Weights of a small GPT-style language model, trained from scratch on English Wikipedia: no biases in attention or MLP, local attention windows.
Each number is 50 + 15 x the weight over its row's rms, rounded and kept within 0 to 99. Layers, rows and columns count from 0. The size before them is the row's rms in percent of the matrix's.

# up: layer 2 MLP up, 3072x768, rms 0.0391, rows 162-196, columns 0-63
# down: layer 2 MLP down (transposed), 3072x768, rms 0.0335, rows 162-196, columns 0-63
# gate: layer 2 MLP gate, 3072x768, rms 0.0393, rows 163-197, columns 0-63
up162 099:68 54 58 48 41 44 47 62 51 34 49 45 47 60 44 55 56 32 46 43 77 51 45 34 43 42 71 70 38 38 56 25 64 29 55 23 13 51 49 99 51 55 44 39 51 58 77 57 48 62 65 34 35 47 74 72 73 62 20 58 45 30 46 53
down162 098:57 89 32 64 56 67 82 36 69 43 69 55 21 72 23 61 31 18 47 33 10 39 56 46 45 73 50 32 41 40 40 45 39 34 75 52 64 48 42 61 60 52 62 30 35 71 45 59 44 68 58 73 51 27 60 62 41 73 43 53 64 53 51 53
gate163 103:52 39 33 47 48 48 23 43 39 71 73 46 47 24 46 20 50 58 28 28 43 70 61 51 25 45 45 25 29 38 60 45 81 63 95 59 22 31 67 50 24 52 64 61 58 77 51 30 50 58 29 53 65 69 64 47 29 30 29 54 41 29 63 38
up163 106:70 33 44 44 44 75 76 11 47 31 59 27 61 55 60 65 74 49 45 49 44 42 72 40 56 62 54 83 72 39 29 49 55 54 17 36 67 45 31 52 51 33 42 57 36 20 50 67 35 44 36 78 35 54 56 36 65 59 68 55 61 44 45 41
down163 105:49 54 57 50 63 53 68 36 21 40 56 39 71 65 66 22 15 63 19 33 70 50 34 55 44 66 65 54 45 71 48 48 64 58 47 57 73 59 51 56 42 54 71 47 54 53 56 46 52 90 43 59 46 24 28 65 44 48 49 34 38 64 48 60
gate164 098:56 62 48 56 47 43 46 54 36 62 54 48 45 42 51 63 42 62 47 25 26 50 37 65 49 48 59 54 52 59 53 37 53 57 68 65 67 67 30 62 48 41 71 38 37 91 43 58 79 45 44 45 81 55 61 56 27 58 38 48 61 90 56 57
up164 098:40 66 34 35 37 65 45 52 44 57 40 49 58 36 44 22 54 48 40 63 55 70 65 54 49 68 69 37 58 50 29 56 77 10 44 47 48 30 37 79 58 56 67 23 74 51 67 55 70 31 62 50 74 54 41 54 89 34 69 34 64 50 50 46
down164 098:72 50 61 26 25 28 37 66 19 40 44 29 42 44 61 64 36 36 30 53 48 58 43 41 46 35 48 34 58 58 60 48 58 46 38 52 64 80 31 38 68 37 72 16 51 59 71 54 62 35 48 49 62 37 73 52 56 44 39 64 54 38 72 69
gate165 099:52 45 27 69 50 47 38 70 50 33 43 42 51 48 29 20 38 47 39 21 63 76 12 56 79 65 63 65 51 31 68 50 56 36 48 36 36 55 65 76 23 39 56 51 82 41 41 44 62 44 52 38 35 63 78 57 62 39 68 25 50 48 24 52
up165 096:38 76 69 62 54 34 36 43 84 57 72 21 55 55 40 31 40 54 63 68 32 68 81 29 33 83 40 49 40 55 74 39 50 60 32 38 60 28 35 35 70 28 44 42 38 62 75 55 44 48 44 78 18 45 55 46 34 57 41 51 69 46 56 44
down165 100:56 52 56 58 53 13 57 62 35 61 56 45 57 33 69 40 48 45 37 43 48 62 44 41 34 56 62 02 47 62 47 55 78 61 18 43 57 74 50 37 57 55 31 63 50 60 72 34 36 40 39 61 58 40 63 47 54 49 76 43 45 50 47 91
gate166 098:26 47 44 74 48 69 99 30 46 47 47 58 63 43 29 64 68 64 79 28 47 61 61 14 64 41 35 25 40 37 63 48 35 68 54 77 42 45 24 46 50 30 56 46 65 53 54 60 63 43 48 60 70 30 41 64 36 30 59 61 35 67 29 65
up166 100:23 52 69 42 24 48 82 56 68 62 58 45 51 32 54 47 47 31 38 46 45 51 54 56 31 65 45 50 57 25 50 85 09 60 51 33 39 80 41 60 31 73 58 56 47 54 72 46 40 54 28 65 58 37 32 46 50 32 40 41 41 56 39 69
down166 101:48 56 65 32 31 28 54 45 44 51 51 68 37 46 51 45 46 27 27 57 74 30 43 62 61 28 49 57 64 57 45 19 28 48 76 57 60 56 38 42 37 33 60 33 58 34 77 35 53 64 64 54 50 80 54 41 50 42 40 36 69 67 25 73
gate167 103:67 21 64 50 46 54 76 82 65 34 48 31 51 55 55 24 19 37 59 63 50 46 67 65 48 19 56 53 77 38 51 58 27 59 24 45 33 47 51 40 54 73 61 40 51 26 55 46 24 45 75 39 30 30 83 67 67 58 57 47 33 65 68 51
up167 103:35 30 48 51 48 32 70 63 34 61 39 68 61 48 86 76 26 47 19 54 38 37 61 70 55 31 19 38 58 49 78 69 34 47 64 44 42 51 53 46 60 23 51 35 69 38 63 35 68 43 43 47 50 50 59 48 53 48 29 26 53 55 26 52
down167 103:33 49 41 49 46 41 56 42 38 68 37 65 24 53 64 81 74 43 49 30 63 72 50 62 58 54 68 38 41 64 54 39 33 58 36 70 47 47 52 41 67 67 64 60 75 36 27 49 84 20 36 69 80 74 42 21 44 22 51 50 62 10 35 58
gate168 102:45 36 61 39 35 22 62 36 94 29 50 84 74 42 32 46 87 34 57 51 50 32 69 64 52 46 38 58 49 57 51 56 75 59 49 47 66 32 53 54 65 28 56 57 49 67 38 35 58 59 42 33 06 54 57 64 55 54 51 66 55 37 37 49
up168 102:31 41 64 39 41 80 53 67 90 40 41 41 84 39 56 43 63 71 44 48 66 38 50 67 52 23 37 49 40 50 52 54 46 38 70 19 16 56 51 54 77 43 35 58 64 43 40 39 43 26 39 65 46 48 66 39 57 71 36 78 36 64 43 73
down168 103:73 30 74 58 47 75 52 54 69 45 73 64 24 58 71 49 72 51 52 40 70 50 57 49 74 57 36 56 56 28 43 65 40 39 80 09 27 56 50 82 64 39 25 66 82 50 53 64 72 38 53 72 69 42 41 43 40 44 83 26 29 57 54 51
gate169 100:20 84 71 36 37 41 66 45 51 57 15 46 63 68 38 54 60 20 57 55 37 41 57 58 36 61 55 55 16 27 42 36 44 64 32 36 47 66 73 38 61 70 44 40 40 46 65 65 56 45 49 46 54 46 57 41 55 55 41 53 44 48 56 49
up169 097:33 51 50 34 39 36 30 57 78 64 50 34 43 95 43 86 54 44 43 65 32 43 46 75 63 45 44 54 55 43 46 32 65 61 47 76 23 48 67 45 82 38 39 22 60 66 17 69 70 44 57 55 19 44 30 45 66 64 64 65 51 42 39 56
down169 097:34 45 58 56 55 64 52 44 49 50 38 45 58 41 45 40 65 18 63 50 58 42 64 54 77 43 54 52 23 32 53 48 55 45 38 43 55 58 49 63 94 82 59 41 20 42 48 51 77 49 24 42 28 45 48 49 50 51 58 23 41 48 30 42
gate170 106:55 52 57 33 50 61 49 22 85 33 64 57 51 42 24 28 52 27 58 59 40 89 42 46 47 45 51 62 56 62 31 66 51 54 47 89 39 50 63 64 34 74 43 41 56 56 55 47 30 30 22 76 33 67 42 68 68 46 34 32 31 39 42 26
up170 107:45 43 53 44 31 26 30 57 20 63 39 37 14 54 55 45 48 52 36 52 52 31 28 33 49 43 35 60 68 53 50 56 62 29 76 69 52 51 69 55 28 43 75 45 43 66 34 27 56 74 42 41 68 44 64 39 26 46 62 47 33 44 45 56
down170 107:25 46 47 05 46 35 26 55 45 73 34 52 68 77 65 56 49 58 50 19 63 13 35 43 34 62 40 47 73 71 29 53 56 39 63 59 32 32 52 65 33 60 53 61 53 51 34 59 63 58 44 44 61 43 65 38 70 38 66 21 34 46 56 41
gate171 101:53 38 39 61 35 72 63 58 54 83 62 71 66 61 69 32 47 30 34 46 26 59 52 45 45 48 50 45 67 38 39 34 62 56 31 38 46 22 33 69 56 30 31 52 54 27 65 40 71 52 86 56 39 51 68 59 52 59 19 46 55 52 37 70
up171 100:64 42 51 49 60 56 55 58 68 38 89 25 50 61 51 60 37 63 44 73 70 55 43 61 48 37 24 40 46 58 40 26 24 85 72 84 49 39 60 76 42 67 72 68 64 67 24 70 56 59 53 34 19 47 77 45 44 08 61 25 35 55 45 34
down171 099:36 41 66 59 74 44 55 73 69 40 59 53 90 56 30 50 42 40 51 58 59 36 51 52 60 50 34 35 42 53 38 80 50 74 74 72 66 24 56 70 35 73 50 56 56 55 61 39 37 23 82 49 20 62 56 47 54 32 30 45 48 35 34 56
gate172 103:16 31 41 40 48 85 70 45 51 32 57 69 41 60 45 54 46 48 58 59 69 51 54 66 26 29 52 17 47 33 60 61 44 27 63 73 53 60 46 39 54 45 72 48 61 47 52 43 54 57 45 55 17 56 57 53 45 29 44 39 44 53 74 54
up172 101:44 59 30 46 68 49 40 52 68 47 45 80 70 52 49 58 54 53 31 49 62 51 34 44 77 44 75 82 42 32 53 63 57 48 53 39 54 50 70 50 54 37 59 37 58 43 32 46 50 51 55 66 41 24 63 47 54 50 29 62 54 53 55 62
down172 105:53 57 43 52 40 39 27 80 47 50 46 52 45 37 33 35 49 45 66 24 48 45 48 58 29 54 58 46 42 57 58 66 62 69 70 49 31 46 55 44 25 41 52 63 59 54 60 57 58 39 71 59 52 46 41 61 37 51 40 73 40 34 52 48
gate173 111:55 40 51 71 52 64 54 59 68 59 44 38 70 15 45 53 27 40 51 53 32 65 64 76 44 53 37 38 41 66 71 41 47 52 78 80 66 44 50 43 24 60 42 22 55 48 58 67 45 34 41 36 31 69 74 42 49 60 61 46 48 61 68 41
up173 097:72 40 30 57 57 42 42 41 39 45 62 65 57 33 72 44 81 46 62 55 47 54 34 44 65 29 57 34 77 38 33 67 61 56 63 58 26 32 37 50 64 52 44 66 42 44 48 47 25 46 43 30 34 62 50 43 35 23 67 37 33 70 47 26
down173 097:75 39 53 43 54 66 59 30 56 52 58 56 07 57 36 68 55 53 61 43 69 29 52 57 69 57 56 72 39 40 51 47 78 51 59 56 41 63 42 67 84 42 52 64 51 70 56 26 65 53 49 44 47 54 58 50 29 50 60 29 42 43 33 81
gate174 103:31 44 59 49 50 45 41 37 73 42 61 70 22 46 62 69 48 50 44 32 42 55 67 34 62 41 63 54 67 61 53 60 69 32 33 48 52 67 42 69 43 67 42 60 50 62 62 42 42 31 48 82 44 23 25 63 44 47 56 50 33 65 60 56
up174 101:53 42 58 45 34 59 47 48 28 42 44 30 55 56 39 32 61 35 54 73 59 26 28 27 44 47 31 61 31 51 42 25 66 70 44 39 71 57 54 43 55 23 49 56 40 46 76 48 46 69 64 54 49 74 63 38 61 58 31 12 46 22 49 55
down174 101:44 77 34 69 59 27 64 64 13 58 61 37 37 56 39 26 58 46 59 42 49 68 53 43 55 26 61 40 35 48 61 40 36 46 68 31 51 12 58 48 54 27 38 31 43 55 40 28 43 69 51 51 37 33 61 39 68 28 52 67 59 51 38 32
gate175 101:85 34 40 49 19 57 48 58 45 29 52 53 70 33 49 62 36 47 56 41 55 36 91 32 43 34 47 37 66 58 52 37 52 27 60 43 21 64 60 40 62 22 45 45 57 43 79 66 58 44 35 24 62 38 31 42 52 56 58 54 19 53 69 63
up175 103:55 17 79 31 38 82 69 42 09 65 36 35 25 44 35 51 50 50 29 47 56 41 48 42 55 31 57 49 60 78 61 47 52 03 56 46 48 47 46 49 74 52 54 68 49 43 46 57 57 73 50 66 73 21 49 54 53 60 67 71 51 64 33 78
down175 100:24 33 60 37 25 73 91 55 31 20 75 36 56 55 50 70 49 57 39 44 32 31 74 39 28 57 59 35 42 45 46 64 57 66 57 55 50 39 57 56 24 24 54 56 51 26 57 24 45 32 32 31 65 59 45 75 45 58 51 45 32 58 70 61
gate176 094:53 48 29 72 54 82 47 25 37 53 43 45 25 78 75 31 28 47 49 27 55 58 61 33 37 35 35 45 67 50 38 37 43 44 60 51 48 45 59 76 19 53 46 60 30 31 70 32 41 50 53 82 34 21 24 42 62 35 97 67 38 32 64 68
up176 094:26 68 78 68 36 49 29 25 51 58 67 32 44 18 70 58 48 59 39 44 56 41 60 64 44 67 52 43 80 35 47 33 80 77 72 59 55 35 46 53 45 37 28 64 60 46 50 42 26 34 86 63 54 42 51 32 48 57 46 39 33 34 45 39
down176 096:39 39 39 39 33 26 29 53 83 43 84 74 72 30 34 51 32 65 57 19 37 46 44 58 36 67 37 48 59 33 62 66 52 36 67 69 50 31 46 28 39 54 12 30 75 50 31 72 53 53 49 32 25 94 57 33 62 39 55 51 38 55 27 48
gate177 096:39 45 57 46 37 61 59 98 44 68 28 46 62 44 61 41 41 42 54 47 38 48 49 58 38 51 46 60 77 48 51 40 50 46 49 54 25 74 45 45 42 23 56 49 40 36 52 51 20 29 50 10 58 29 42 49 51 43 48 61 50 69 43 51
up177 102:24 68 49 46 37 47 55 49 40 37 57 36 49 36 57 29 98 47 41 56 51 48 55 37 17 45 50 85 69 32 61 44 33 33 48 41 43 69 69 32 35 44 28 47 84 53 65 37 73 59 58 85 37 35 51 42 55 43 43 32 51 27 44 42
down177 100:45 42 63 24 25 53 77 44 71 42 65 38 52 55 62 46 63 64 61 30 37 65 46 37 68 55 52 56 16 62 41 72 66 28 46 50 22 62 56 48 28 65 60 53 50 48 62 62 72 46 50 62 46 53 41 51 61 45 35 55 61 38 77 29
gate178 103:64 31 60 54 29 57 65 67 55 54 69 51 48 43 35 67 29 39 54 45 41 52 56 34 70 66 42 61 61 34 51 57 37 34 40 73 56 49 37 57 70 50 46 64 88 48 53 63 55 57 71 48 78 40 47 50 77 42 51 51 49 47 68 51
up178 104:81 54 74 58 38 67 61 40 79 60 57 55 33 31 60 64 45 53 59 51 46 62 24 51 45 27 48 55 44 54 38 64 34 46 50 49 40 61 50 62 50 58 46 61 67 47 66 65 55 55 49 43 69 36 42 66 41 28 57 22 64 45 38 64
down178 104:45 25 61 28 68 60 84 51 45 61 51 79 37 34 46 56 34 39 16 47 52 53 63 35 67 35 59 34 53 12 52 50 79 49 65 43 14 45 75 60 58 49 63 37 38 61 51 54 11 66 51 54 55 69 48 54 51 49 78 45 61 41 43 52
gate179 108:43 55 75 50 55 62 54 36 53 54 80 77 59 62 52 33 72 70 67 58 34 23 60 60 44 31 40 38 30 52 62 35 37 44 53 72 42 22 64 56 70 27 62 40 31 37 62 69 43 42 47 49 61 55 37 44 60 22 37 22 31 51 13 49
up179 100:25 61 60 35 19 48 45 34 61 33 67 36 50 71 36 25 65 52 66 39 66 42 31 86 66 39 61 40 38 64 64 38 54 42 44 55 26 51 59 72 43 38 76 41 63 50 58 38 45 34 54 53 53 40 65 34 79 59 43 53 47 37 30 72
down179 104:73 33 82 50 19 50 50 41 38 32 59 50 56 45 52 53 36 59 41 37 22 20 41 64 62 38 60 48 24 42 64 43 73 28 53 52 81 55 68 54 49 26 77 40 65 78 57 60 54 30 49 15 64 38 59 54 55 34 71 75 76 59 36 54
gate180 102:45 91 72 44 61 50 39 55 22 65 46 50 44 32 56 60 59 52 60 60 67 66 71 37 78 65 39 51 25 40 51 54 62 35 32 40 38 74 45 53 52 42 55 85 38 24 47 24 13 75 62 40 50 39 52 63 51 66 44 52 42 40 54 55
up180 098:38 20 41 22 45 42 56 27 60 27 74 71 60 67 47 51 58 59 29 57 31 30 12 66 44 63 63 53 47 71 80 51 32 57 71 48 73 37 63 49 57 66 42 47 53 44 42 60 99 30 37 42 40 39 62 12 45 51 55 62 58 61 43 40
down180 100:61 55 68 53 57 33 76 44 63 34 61 39 57 63 69 63 69 51 65 69 34 77 61 77 58 60 41 69 41 54 23 55 88 15 37 36 49 60 53 42 70 44 50 45 74 21 36 37 47 37 39 32 35 37 35 76 81 56 53 60 50 58 58 42
gate181 096:35 51 16 25 27 62 27 76 53 51 53 41 47 62 54 34 65 62 29 29 46 59 64 60 46 51 61 19 79 62 61 50 31 35 43 64 76 49 53 23 53 37 30 84 57 56 59 39 67 83 46 61 53 45 31 55 35 19 39 71 58 46 50 39
up181 096:47 49 46 41 54 61 32 44 42 54 49 56 05 38 65 47 29 52 36 50 44 52 43 44 47 24 31 43 56 61 77 59 50 28 37 53 57 51 32 36 58 44 64 66 70 45 46 48 66 56 28 58 31 33 60 54 39 42 38 55 35 32 66 68
down181 098:67 45 24 40 46 61 40 48 69 63 61 57 53 68 38 64 64 21 47 50 46 45 38 46 58 57 78 53 64 26 56 35 97 47 63 85 58 52 46 61 39 36 41 51 50 49 54 51 50 62 43 77 53 57 40 61 48 43 42 66 77 50 29 62
gate182 099:55 59 35 40 56 44 30 71 68 29 27 72 46 38 58 56 16 38 50 39 38 40 30 89 43 49 43 73 65 26 54 51 50 43 47 72 35 52 61 58 46 48 54 31 39 56 47 31 61 66 35 85 46 29 57 61 54 36 70 66 73 60 38 47
up182 102:55 84 46 45 47 40 63 24 67 65 75 62 39 57 82 43 61 53 69 32 80 29 43 38 74 35 49 24 67 66 55 63 35 11 36 78 66 25 69 37 47 45 37 51 48 52 48 48 41 56 50 29 23 49 21 32 28 67 48 41 36 58 56 30
down182 102:68 45 44 30 39 50 42 48 44 55 41 44 64 40 35 63 51 38 60 37 41 59 24 35 25 48 74 65 29 75 47 50 67 32 60 66 75 59 30 49 43 55 69 30 48 44 56 34 36 44 35 52 44 73 79 54 24 41 27 52 53 64 46 58
gate183 102:39 38 39 72 42 44 45 30 24 57 63 81 57 17 58 40 59 47 43 70 42 56 58 26 60 36 52 41 34 44 43 67 22 47 27 61 48 47 56 49 71 38 43 46 50 84 22 52 71 49 73 58 61 49 53 53 23 55 49 43 56 20 35 62
up183 097:71 49 96 60 34 57 45 79 58 49 51 56 56 28 68 41 32 39 74 61 81 61 51 89 57 63 50 26 59 42 49 54 50 26 40 52 56 32 26 59 81 60 49 30 46 57 59 69 66 20 30 46 25 53 71 28 48 49 79 39 59 49 67 33
down183 099:74 72 55 77 54 34 66 44 56 70 63 43 27 32 49 31 21 41 41 53 67 44 33 44 58 22 54 74 42 55 57 44 53 39 46 50 64 45 31 61 57 47 50 20 53 20 65 55 70 60 35 55 65 20 39 61 22 67 65 50 51 44 45 48
gate184 099:44 55 48 47 75 54 21 30 69 73 47 71 35 70 36 61 54 68 40 60 70 41 40 90 47 56 68 38 37 42 36 62 33 35 60 56 55 63 72 69 53 27 45 48 68 44 40 34 20 26 66 41 64 36 24 50 31 44 32 40 44 40 40 99
up184 100:43 62 38 54 48 54 41 62 44 71 32 47 58 64 68 53 30 63 55 61 40 48 61 34 33 35 34 69 65 66 60 51 31 51 17 47 64 46 29 52 10 71 89 54 29 76 41 49 43 49 57 60 74 31 36 43 65 59 41 46 36 59 43 39
down184 099:67 32 19 59 45 55 80 44 55 56 70 41 19 35 57 62 50 38 41 57 36 58 59 46 63 33 40 76 43 50 90 65 65 46 48 56 28 68 39 76 14 61 51 22 14 65 37 53 29 39 47 76 68 50 30 46 36 55 59 42 25 44 43 19
gate185 109:66 47 58 28 61 64 37 29 59 53 48 56 21 35 29 49 45 63 71 39 51 51 60 55 24 78 40 26 58 55 67 40 50 64 02 68 78 24 60 53 53 40 23 36 44 46 53 56 43 41 54 52 33 45 44 53 48 35 50 52 74 23 28 61
up185 113:29 48 58 43 46 38 39 45 49 31 47 53 41 35 64 61 42 58 62 43 55 41 56 26 35 43 35 48 52 41 67 68 74 47 38 66 52 28 79 44 54 55 35 59 31 42 39 67 45 68 65 46 35 67 71 44 43 49 53 63 65 61 66 39
down185 108:38 68 24 49 59 53 32 39 68 58 46 68 15 47 63 53 52 81 62 35 48 75 42 68 39 33 51 45 35 69 73 31 59 49 38 55 72 59 62 13 39 44 26 22 31 33 44 61 38 40 45 77 33 43 58 68 40 58 64 48 75 73 34 62
gate186 102:65 62 50 55 53 83 38 40 38 09 57 44 54 20 53 29 69 60 63 50 47 45 21 68 37 55 48 48 29 47 34 64 49 65 50 39 51 44 34 34 48 31 49 46 57 38 60 59 34 52 15 41 47 51 40 51 45 58 63 57 54 64 34 72
up186 102:66 53 52 53 33 56 46 41 73 25 58 46 55 23 36 17 53 61 54 39 63 25 56 51 62 62 71 27 59 45 55 57 53 50 61 46 43 54 44 34 47 52 70 53 71 67 38 67 40 58 10 56 47 27 29 51 48 31 34 61 39 61 33 50
down186 096:46 47 64 61 21 99 40 46 59 52 37 15 45 51 72 66 32 28 53 53 53 26 63 46 32 56 68 34 60 87 60 80 62 50 55 60 39 64 61 51 54 39 59 71 55 69 32 57 38 49 48 41 55 62 60 53 06 52 51 46 54 20 13 34
gate187 100:52 36 62 46 64 39 25 53 46 78 38 48 76 65 43 59 63 85 42 56 51 57 65 72 71 63 40 64 63 82 56 49 48 40 34 45 48 53 55 42 52 54 56 28 35 51 55 61 57 46 35 50 09 60 67 53 54 52 42 51 55 42 47 54
up187 106:40 55 39 57 69 65 38 70 40 51 37 51 23 44 54 43 33 56 69 55 59 35 46 58 62 03 40 41 44 57 38 69 63 39 71 33 40 35 53 52 68 51 54 68 64 45 38 53 55 35 48 55 44 31 69 61 57 58 46 53 37 54 48 44
down187 105:36 57 54 56 67 79 62 62 56 41 73 54 46 43 50 64 56 67 21 42 88 42 24 68 65 41 81 41 36 51 56 36 73 49 55 51 52 51 78 70 60 51 64 58 77 44 66 52 65 55 73 48 42 85 52 78 68 66 80 40 70 40 85 64
gate188 098:51 46 63 72 27 44 63 53 58 54 54 50 55 60 17 55 42 51 71 48 80 67 30 45 18 74 60 64 54 50 48 42 32 42 54 74 53 72 49 49 42 70 35 47 21 51 51 37 54 48 55 43 49 70 75 48 24 46 21 48 41 60 34 65
up188 098:61 52 52 52 30 48 74 52 58 61 33 56 22 64 48 54 97 44 42 59 44 39 56 51 47 27 62 71 68 58 57 48 39 79 56 72 29 54 53 56 38 43 37 55 45 78 48 42 49 64 57 53 42 77 55 70 40 42 23 54 57 35 29 65
down188 099:35 66 37 32 38 52 78 41 77 30 28 69 47 28 67 73 28 43 60 40 46 86 41 07 30 64 60 49 37 64 72 74 48 46 55 61 92 39 45 54 37 61 07 62 11 65 32 42 57 45 73 29 43 40 51 30 38 53 69 20 52 62 62 64
gate189 100:75 63 17 68 43 44 19 66 44 55 42 49 21 57 50 63 74 36 50 58 60 73 26 40 74 50 35 61 66 44 69 44 46 34 65 42 47 51 44 57 49 58 57 28 48 20 48 53 38 40 67 57 42 78 43 27 81 13 66 73 68 45 65 56
up189 102:33 63 44 52 52 57 31 87 45 36 62 34 07 48 43 43 57 55 64 64 35 67 53 43 66 46 36 33 44 17 55 33 70 59 17 44 42 45 55 66 37 84 53 46 52 38 47 52 45 38 63 50 45 42 63 52 73 33 65 52 61 64 72 52
down189 099:61 53 39 35 62 76 44 39 78 54 51 55 61 46 64 45 41 73 23 57 53 63 54 44 50 52 55 46 25 25 55 48 59 33 52 26 37 51 32 56 37 70 40 58 39 59 63 49 42 70 68 47 57 40 39 65 41 50 61 52 44 59 50 75
gate190 101:52 55 58 46 53 54 71 61 62 48 24 62 33 26 34 75 66 27 43 60 48 71 62 57 64 76 70 22 62 31 64 48 99 28 40 55 41 41 49 50 33 43 25 16 41 64 75 50 25 41 81 49 65 29 31 57 59 45 45 30 50 47 44 46
up190 099:42 32 20 44 36 73 41 51 37 57 78 01 56 56 44 39 37 61 41 39 57 41 44 62 24 19 39 59 36 57 47 55 34 74 54 59 56 59 57 66 45 53 68 67 46 51 38 50 63 70 29 51 47 46 63 48 69 57 45 57 47 45 43 62
down190 099:41 23 32 60 45 63 72 26 65 59 88 26 59 54 52 59 43 09 76 42 47 39 55 48 39 30 39 61 76 49 55 50 61 40 50 32 36 60 57 72 50 80 50 56 48 52 52 39 51 49 53 48 71 66 51 36 59 48 54 48 50 53 36 52
gate191 099:49 40 36 31 48 54 59 53 20 57 66 50 39 39 50 31 31 53 51 32 21 28 55 25 32 68 69 56 11 81 44 44 47 58 60 65 43 40 65 36 66 72 28 58 42 44 38 68 13 50 18 58 41 60 31 67 37 81 69 36 64 46 40 38
up191 099:65 51 46 30 58 58 63 41 26 43 53 59 62 32 42 46 34 36 51 54 36 34 40 46 48 64 69 70 45 56 47 37 41 58 85 40 43 34 41 41 57 43 22 54 40 78 23 66 31 28 63 55 38 53 61 58 40 49 67 59 50 60 59 48
down191 095:48 60 52 55 40 44 63 51 49 29 41 48 48 68 56 61 64 57 28 50 44 58 61 48 55 19 57 44 51 52 59 46 52 35 41 57 31 43 63 25 44 97 61 38 62 64 28 29 53 39 57 52 44 65 65 52 42 58 49 37 81 67 29 53
gate192 099:34 72 44 54 39 75 29 38 39 61 46 59 58 17 52 78 71 55 47 47 34 87 60 44 66 52 32 28 36 70 39 23 39 46 71 59 44 69 28 53 28 31 93 64 40 61 59 35 53 66 53 54 36 55 20 57 42 43 35 55 40 49 73 51
up192 099:34 57 52 91 45 57 42 60 28 48 61 71 70 37 81 58 63 32 70 59 48 38 39 39 56 65 41 42 61 81 42 53 53 49 40 48 21 41 67 64 59 49 51 65 56 59 66 49 64 70 60 73 45 50 17 35 59 46 44 66 61 58 35 34
down192 100:53 43 40 54 76 77 51 46 54 68 55 61 22 59 68 64 47 44 65 55 61 41 72 43 62 44 40 45 46 39 58 73 65 55 55 33 79 31 61 47 60 48 49 54 56 57 32 47 32 49 40 39 53 88 55 69 55 44 60 60 47 52 69 63
gate193 100:85 55 21 68 59 50 45 71 35 30 51 27 39 61 81 50 54 42 29 61 59 62 49 72 41 53 48 42 34 56 47 44 55 85 34 40 29 53 59 83 33 49 40 81 65 63 48 38 24 65 32 56 34 50 62 71 64 70 54 30 52 51 48 46
up193 098:53 71 56 74 34 87 49 36 32 66 56 43 48 99 63 20 79 58 17 42 70 45 70 69 47 55 28 62 71 49 49 30 50 71 35 38 46 65 54 70 26 40 37 37 61 49 45 60 18 50 78 51 70 67 64 43 66 34 59 48 66 28 40 44
down193 100:63 59 44 59 47 58 57 34 49 45 59 42 77 61 68 27 39 50 42 68 59 47 60 41 80 73 65 65 53 56 26 61 49 54 61 79 49 32 21 48 53 38 55 38 68 63 36 84 80 56 58 84 34 35 65 65 32 39 66 36 12 92 52 16
gate194 101:41 37 52 39 66 23 55 58 69 55 43 39 51 44 64 60 44 37 61 41 23 54 43 29 61 45 55 46 55 34 57 34 73 55 40 36 44 44 34 51 40 60 51 54 55 47 45 73 56 51 67 40 46 46 44 54 34 50 47 75 52 58 42 38
up194 102:27 70 46 37 58 72 41 45 39 74 44 68 43 56 67 28 65 61 48 49 47 55 80 83 65 54 54 41 62 49 68 58 30 40 62 50 54 71 27 67 48 55 47 43 49 42 56 61 46 62 33 29 45 52 41 27 61 42 43 29 78 70 52 67
down194 101:55 32 43 47 76 58 74 54 39 60 23 40 75 52 61 27 47 63 52 44 26 47 59 26 37 26 50 55 32 51 50 60 46 69 55 56 35 61 49 23 39 43 20 31 55 54 37 71 58 48 25 16 46 41 44 44 30 34 54 58 68 87 46 45
gate195 102:64 46 43 55 56 35 54 41 55 36 53 41 46 32 53 56 22 58 41 36 30 12 69 57 33 40 45 38 21 44 47 48 57 60 54 54 63 73 69 48 50 29 51 49 71 55 50 91 47 65 51 44 36 49 43 71 63 15 74 43 71 42 60 32
up195 103:49 49 28 41 61 40 53 44 32 54 40 51 41 68 57 38 09 59 24 46 32 50 48 69 46 75 55 51 54 54 44 67 59 25 75 47 83 56 24 54 49 48 51 49 58 25 28 57 43 67 49 22 54 27 50 44 43 49 48 62 48 43 58 69
down195 102:49 46 42 36 47 71 53 39 58 34 50 58 59 52 57 32 74 40 48 31 84 29 42 74 53 62 30 56 66 48 23 42 38 33 50 60 62 58 54 54 83 53 67 25 67 40 40 21 60 41 39 49 29 40 47 56 56 38 68 81 31 44 54 54
gate196 105:57 76 47 47 81 55 63 40 57 50 43 60 62 47 81 35 49 51 21 48 51 59 49 61 79 38 37 41 25 73 47 29 48 23 45 30 34 66 26 34 46 57 42 67 54 60 49 51 41 56 66 71 56 35 64 57 70 73 30 56 33 42 21 59
up196 109:45 61 57 32 24 58 47 45 63 36 45 27 53 40 21 52 34 35 65 42 74 46 63 57 52 67 47 51 94 39 65 67 39 72 52 17 60 45 58 63 35 65 59 61 50 19 44 45 44 35 36 66 52 62 33 53 56 42 53 48 65 46 77 40
down196 106:69 41 58 74 47 51 37 41 62 57 26 47 60 63 39 39 58 32 46 83 66 59 74 60 30 61 55 46 52 58 48 50 54 46 65 60 52 28 75 30 24 64 65 49 58 40 36 56 39 59 46 49 48 66 32 64 40 24 28 35 28 56 40 63
gate197 095:36 25 52 37 41 61 61 65 42 64 50 63 33 42 42 90 39 52 65 62 22 16 34 69 51 34 69 58 49 52 35 60 43 29 63 64 57 48 59 58 42 72 43 84 63 33 58 52 30 44 61 72 61 59 44 69 55 27 33 51 61 43 35 59